Weights of a small GPT-style language model, trained from scratch on English Wikipedia: a variant of SOAP for these matrices.
Each number is 128 + 32 x the weight over its row's rms, rounded and kept within 0 to 255. Layers, rows and columns count from 0. Numbers have three digits each. The size before them is the row's rms in percent of the matrix's.

# layer 2 attention key, 512x256, rms 0.257, rows 194-243, columns 128-191
082:110126133102098121132124109095082110125182100093110131108077157171099130171106128180121067108116159099132145147134127108154123145093075102108117190117105098094122108146135202096122078124144076
082:108110136103125159124155068073107129081093130129146151084075127124121088114131133164166178135145140103176159140132127132156087115131102080116134088138139145158178152212111021101132096181186154
091:158121136138153136121143064141148121147051126169145124151115087172108101139109085123084100076111124198159155137132110148127158063140121153135110145054157147087129156190186106064111039128145126
096:147140105143073127161130124155090120115128108160097117120167152158095138121177097111147125142158196119168148156108132166121059192132049146176118085122128199126136092094112142092170151161176095
089:106119117195168141183073119178084116142154167178158152116192089116110141063102136167137142110162097151180195090149081142034140138107170135096126153161132120141059147146136131121102118121142107
094:155083149139120185129188106157093140110095140159127167177146093121095105114110153219121104122083178171189175073151230092125117132131117132110016142130103094110141209152095032143115138093121117
090:114159131098177153107130062112122167081127149193084121133226119129191100188157157151103145103157127131135115129116101146161100166156143187095110105112096126137117127160167136116142178117116114
102:109092142200124158098118095133111165100090153125123161174041098165134058135103111099136092124189106039128127152098114104095160145115092109094131123162127094161157142102127099126092207158125148
091:118117093144142090164098092091079144146124140144072128118145134179095157159191144045160107169107080177191131157066175115133198186095124098149079167148116113113101135144134065140154104124154127
085:131135117141108056173165121123138111164169179125114056174162132157121063088119088137111178131104159073176175196113147138127097154114096144156068089116161109182156163106113141069070101108129093
106:136146066105142146141119080103149074064136185142102124154167102128145163117128095107161072141142136157129144136087089101211100117143072099142176023132132136108120145091135154107151175107129100
106:137146163122137066119182194139130131140161146143103159089139110105160117105139164099098136134156120108071081102132080137126101129121124136122133139118138132108095181142136161116148157144116112
086:147148134173129142164137183153112137088189109185136157114132097186139111170106143109159134110112140105093124156131105128108159135064153092129123091110138163174169095137160114149074118093166117
099:170178175102145152102095113151179161114110123108166151119181144149136109151087110124066133231159220091129121126147101106117132129128128103158117102161130204102115123145094137085086163116097150
114:163165114129100119111166140093160163115169107114136117134130125083138165171143083102094114162084166181089152127145088120146156127107185092181158047157078135155155109117140144152169195114075136
091:191110148164113107117139151139123168119098133115145108123120136165177141120118129126129163074113159143129098126126191117173075138108138167148118134110087154109105063137106165113120144102076101
103:091086145116074188075096114163109122110112127107126143071102130058134124163069198155067157159096152175120067129118152163157144131072118088119178153139052123120126118100122128137107115180116184
097:125157125096149150151127176133115170169121095161186119129158098168079115125080175189145119129089046117094178108140119123130090198152149100060160130092204202069096085112135101106134182105166066
094:149177167203152129140145131168142143169158178146129151095151174086234079126120151185156110125104172087132097075139084106152110148142112070147175123117120193127143162077185138078074061088139162
104:088119108139128072125156084139098150141092137119112130121131139005187153174099117079113086179134131146097121132107090052110162115177091137087105119120134146185112119148133177080113090150135114
095:116112061180191126152111139156160153107191114123122165098173135101186147086107084130175129125097128120131152148111105182103109155124121124134160172143138174137101147101197177120093054113124118
109:132103170079057154162172117128088092097087114096128093103140106122120118176174117050136105081124119166142145146163156111140147140043131077137124108126114172078099138113134125129154168084107082
104:130083128135116120109118096128162164173072115152128122121146158100126125132116128157113105134136174129110138131109136194166099158182134150072060110152116158123078096186135126090121124111119140
095:099139146140175127090112132116120124079076148133160107097083111107134217106061111208165131137084120175170165096113165123197102131102133091223131118168158104182127099066062145076123110142149134
099:063104161129146097108067074160117137130161127138078111108146109116111033175142116142190153149152140159137128093118097085077125119146188178170125164092117079112123156164132094171134116120154174
094:164107164104157069105127147104174135103106084107133087134115147117133118185144091156120128131173122117138125115128175115167111108120091139157163159119140103165111119087080162121120125129119114
099:109109075137143154120151115114099155087102125082131122181154101114201172109112132096129100125108170118095157140044125129152134144147130096153120152171181120101102128136068042079149147150123147
097:085145114105102114190157104060097156170099165129146109120053130113108108114133061090102150061128119156119091180168134119143130194182107110121136011059168141163127129200126155130150102106067099
109:150141076104127111095089095186117116154083158076103147173126059123118113127166097202148109159068098092123079134083137122111174117067150142130155183049132050110145198129165121144172105102106146
096:122068148156155142110106121135148132161153100106134091091079144137096082130112180119108170137150138141090117137122134182094104158125181090168128108133173173142116160108134108119141137165169130
085:111168119153180137071171089155139120156098136121135169146187149116120119099159128160117158154156103134123074129125117229126139082114102171118100158077175097083099157138131102158192035081098130
093:100140090136135136148118131132153203161124144122058116098178141122066096156137185148096105113186075111120103104145142162058173130140114140141185130172167200115197107074098141164146120126143058
086:094052158074099090189114149147140158113155145147173130146080135178132136114116125095116148126177119135126083183146190173091100146099143103112085083192153169101079147082158154161142087144124091
086:131176099141174198134170084147106166161115144170150159121102083092070107083155086137118116164104106096095163146153131144113181153113131125133116166126120177088114167099144137124100105100115086
100:164097115108173170088096066126145142128150131147133125134120167090140100146155114151179096124137120153143171134098103153157105122154154108130111092138129182110095077052142065074177126122169146
093:135168102096080124090085161188239104129163086084109062087136144129168167086129110113115106106122187110103095085126091117132070122145154130128165096079063109164144118115128168124183103132086163
084:118113155139060074130113141086110065133133130094163102167108158123054120159137127087146109087106132188066126149125128110124091124134154124182120129093153182101158121109165153105087122144152120
085:110128133042117131107145098094113095153131090135168105153145125088133181118165145105109084162203103156114145064065118202120088128157169148121107150082142116133112168110164116184177142126126119
085:113117098136147082039087125152151177121130081133105123159155190084155155073131119113145170165167108118133057122173192089158172144201088119093161181107110095083156098121131188125124137110102103
093:066114106065104150098058141078127143066166111092123101144120075097143138192168139098095128132136158121142106100101172119131093173143105118116057132074123140123107112148061100110123186197136079
092:133181110169089126131084187138118097131084127153150133085098121108145133072166142133121130144149067164140147180075096138166150110135086086105087185138100091131199128127119152183145129094113186
088:111102126125067093103137174138064146144134122174112148108136096155108115159123113107149118065099124181151114181163131123128109099126105117133123084065142097091104108139139172101148142112110127
092:157104087126106137118170116053175144160131145145121154158179109145095171140160106138157148098098123110198100098117118150135135097041105144126068191098120140101134090139140092162125110090149163
094:180087087139133104133104122145108091142107142126115106169075155118126117111053180113164124082090087072140141104103148148110113114090137142140132135195175118120115056095145105148095162158147152
098:106156168136078184135075141163165144117092080122146146053130161142146156101143108112166124163066163189112128105140088120089144100166093107140104088176133170142103098098099143099112153124115159
091:107098086106140114168136121110175120153126116149139159154102181093115131097094101114082058099070205134204135177122136114115165127111166171143121134154135148123126101179122111152178186128092132
092:176112080152145163137153102132089143121122153096133124129092131092146115148124123091122058113094178173086154144056100211137111183106207126123121136160124138100122138162148131079137147163065097
101:104129118123154113119141102127112097091114136126124140115112187116060177176099099114079105134193130083137135121166133153112060174146076133073091144185165199132178079095097163189138158159168128
095:142145127164112149122087112144136161102148095139123138168124120168121178206124108023099140098138147131140111113120105085095115109098148103122160159160159150114083143151148195079119083102074171
098:104157153100144102147108123128128128160064141102134098121137131099147090122144144089157145147153142077159095138116178156108127093115138084130114141135097101169149121084096140174077125117085102
# layer 2 attention query, 512x256, rms 0.263, rows 195-244, columns 128-191
081:139205084118113062177153136116158111128138150131125129154118196134106120146114164106136102147127122133111129138116092103148133097084181126156105083136126129193136093124102131107083066192142099
089:175144089116158111070148161169108142100105121113137166141060093067098103137144087151111150119064123094173186132110170087095100119106130139122136125208121156100112153033095150150138128144151132
089:135115181117171052097109143182149159107153106186160121124161160107128162109142143124153154116161193150073074099080183115075113119175149094176143084097099099183069129205118145100156140049071112
087:189149129109131113100103121141100113098167225047186163149168119148092088169135159120134105103117150078180139160072128205139130144085130140170121140140137144134178109149103109145163122140177067
092:126090126109125135167129185174105123169117159118095084111091071166112113100081190120134120136135124129155162150083111157101053150067130160123152117186081111090161141104131135088046049144089106
095:118119103144187099109129109127090065110103130170103091099131083104137113078084066111140119116160100139122045164162163190143129108122117124132216145125137084100112116189149127089129112125161092
098:116108125178127115196163148126159126166131161152124158119143150122107138137144098077116104059125122102139102091145147162064116121083098137123033087141148120113070165190121121167117114093112099
091:080071118172153087129168091076131087169077144188170105114068155131149088124222132101094150103142153132153132101132080094125113152135144210071090122156155164100153092085110140160115156191115154
091:115137117064101123105154134109104098122117164107160160104130132090183097129123135127146149061149185070133104139177126184131137118102120125105104061138104141158136074148096117168104147115125067
091:187136115069114167117142164107102140180141158140062096091098127041156082159142132162104137132083116108131100147157054125162095117145129100086145121129121173139087120109106147113127150083135194
104:125110090152115190154169106134132091060116147165138148117132110198147239116127132108097174118136088166106141152111185149130102137126067168124108132091085093150126101114121086124177082165129106
093:172149101127077158145137137168147179220088132108183105104091194156048079134141124122088124124152107141190107160141125135105122110105063148138151152140127142175167139097109139142047145143144107
103:088124130175114108120088175098208154124149111139113116091135111124153117168108078122085161152124118143081116091131082220116181168112118143132081105175132132145103104124147133142109145155114104
108:135158123150166078136163131169098160089147197123118111153155147184115134142097102141156129096139107105114179150120107172127103090126119172100115106076227115144085052190148185135185117076140114
109:144203118198195078156146212158073122136139120152130096122148088138128092084132138088154134105118101075143080153092120172098117183166134133073128194136131128070130198190113122075162142116075156
100:102111132140140078123124129101133162138145180133160153186144054117178100116119113051122117111175138120148089143166159143106138125101206161151084133156134109086137117193191106093149058123125163
109:138067134077186148117216108117127168105110152147099081108131187109119102172075134126099125191101171155092131105161089084130118113113073074173139191144075121150115159116194145118027113145093107
096:171174174117132036121122055175063127148126162123114089162129183055120109135124158093096086147154118155117102124128123116162123146139079109122137083092070144123108114153120145107119098144111135
107:146135100151116128140170079119141192117067088111149147179160113149096104093128140137111130137147064194128118129184135148107209069120147163090181123090170093135139180114183153147132151139133084
100:141090108144106164166151157114104189162162103182164142136079153183108095088130144096107085109139135083064118157092191077123132093126098096193098188092123187132128145048112214135161118163117152
109:137116105166167166136165158091129143126113145119089089186140133083114179120067161054095149149126160166154131184185089131101143157139114133160132153120057183108132170176130138172139122117153160
102:119110153092097167194101145140144097137166066127147104114140153099164112112193104165120145082081049107084139126144162111097149178132137124101110145183082167133131153109173133083145103104117096
095:172177177112137160167131155255123117119103198145134064098182180150090125168104120125167073118116158110150073193161134132158073154101141159099113117096151116147084073116131113139156154159113146
103:094121096135152153179094117128096118131121148147115122106084074084161069142145206133148125123124107097135118171146127074087116038143149177165149136131159080140132097167131144125096125119080101
115:100145138148132142122141098099132222149131133098141132133154165176093135073145083199162161081160207122124083152084152108136097148153146172177147101082144099135122110074092046096127148125100123
102:063132068115112132057142103082162094122075131161111109144164104135111030130101082135190122101102126162130064106150147107136174149070123130107145172132126049123119165125118124139115095131129169
110:193110142125176136174135099095138171146172092148154147030127154139164162180129143126225158105151090054076183074127124143182097149133107099156176141171133097151105147112140136180134154122203156
108:121157144137167124098104150189097144188149171145135112138166098040138046139106121187147135091104100129139110162153130140100149083114149129118149066124175151093113110129149141129148090144120125
104:124091125106121127073169152084169139153101099109118104089068178132188166126115149116131102167106161087109175153106131082109124144195137155044155093179147197070129106166185114140115132137162153
088:122066144090112146117074149154153133129117183103116106122115171129175134117148126084146118100154170176122149123175164165132133068163112150116155111158132099134169164112071164135091169142152153
094:164159187118151116123114176155105133087087137140105108102106141151115198132187116111113123179151205135123115148112112206147163123141061105164161137113135096092096137097216137133075152094158165
092:169181127162142099108140121153123080093100172159125187141177134071168108098164159102105045153149101142137120099090123088141130133145116101181100139126097094072111166143106110104080129090126168
089:131190117144162081068099109163172152116144126125180148120107072115140188165177077196094174150163133144124129124114180077148136121160156189105145161109140092112089133077151129147084170168126173
089:106148098155158183140139130143095155135079086141077087164136100133101144092062095113074143158124153179101053144142154111133190113097095061124153203150156129155153132166130179133079171129122095
085:102105139115047144071109116130122148212095113158252146149099134144140109142108143138169102104112105083138132141125135158121108113095179115172129202097190125147077144106176187131143100133143132
087:136181142108126127128144108152101126120162106117103182067099109077134109120174218107116073137161175098099098103036167114115127062170139132170139102128095113107081136120123101105101159100113144
090:107118151143130097107136135113119175094100130154128122088081146145108190169175128099159118123111153153091141164121185070170160164094164120091114101118122123079133183123116167118150124071149122
090:148144162152162141175096111196137139128179104123092098124132102122130110104097139066149084189124074106164123140088113102099140116127155037139103144134156113102120151117105121173109180083113171
085:091197071181154095191151125137161164191052151114156122114112115080151085093092140140172133186137098124149112101115143134117141095132094125142171128143163082165186168143156046127086164108151116
103:107113122166138068140179143131098148155097153108157155144134124114117032179110133129156090111100093140143051121154125160156146143043055194103089109105138080105193158159132120142095143131124074
094:123111201165159125151097179118087151149121109100133136165152065148130153076146111121161140117143178131142139117081109156135101126128103154197176156095159117162099122076138047136106091099093127
087:048118177180144127136164142106125066111157121117106138188082085165159090121068097147162097166115108145070076115156123110143108083156123126096162147156118128140080116120129147093106142139106111
096:160146127149065150058081140199110101130169180168201104129193079107123160132098111188134156138156172169090150143079145075152059179106154143162177115072160098179103146147135198104160138104143095
102:139144107117161189198165118181132137086135104093102126105181060122147117167095139225137110169108126149091137122164077080192197113157149107142134174110155131118100183143163100071125072144112138
098:094083083162139142146070133163114129136137193136098135209154133093159115132073123177160167131105085112165142153161104105137126101108196086139121156172079087141145094150193135085057173141114126
101:095144140114152180124118094144134119161159092172175120153133100157208130106131125101083150074130137133196133141226081156155151070132082151135144161113145072149116127110132131155087187133093140
099:112154134099146119136136065140095144136134155091152130114151142096188207105158139113061132176112157147073113141061119109115089155123123069156206124137110103080122160143131134135156074129141079
102:118129121191090172128174148098072113161105098111122144149106091124088114094169109150083135102138114176113132095103108132171135169136126095109117143148214205158122189095068124129158141122095166
105:182105120135081130108082155113125141178100120169110114106074176175129173151101127143107130166178108112148122150103124113066072125093155101053169173144152104099136129102148184148104134085085189
105:148162135103106110120151105129149199111173108061129070109151216158075079125133139146150115160137123146107109137097178085173059158154148145135092127144187123150154122068112125114154071169134168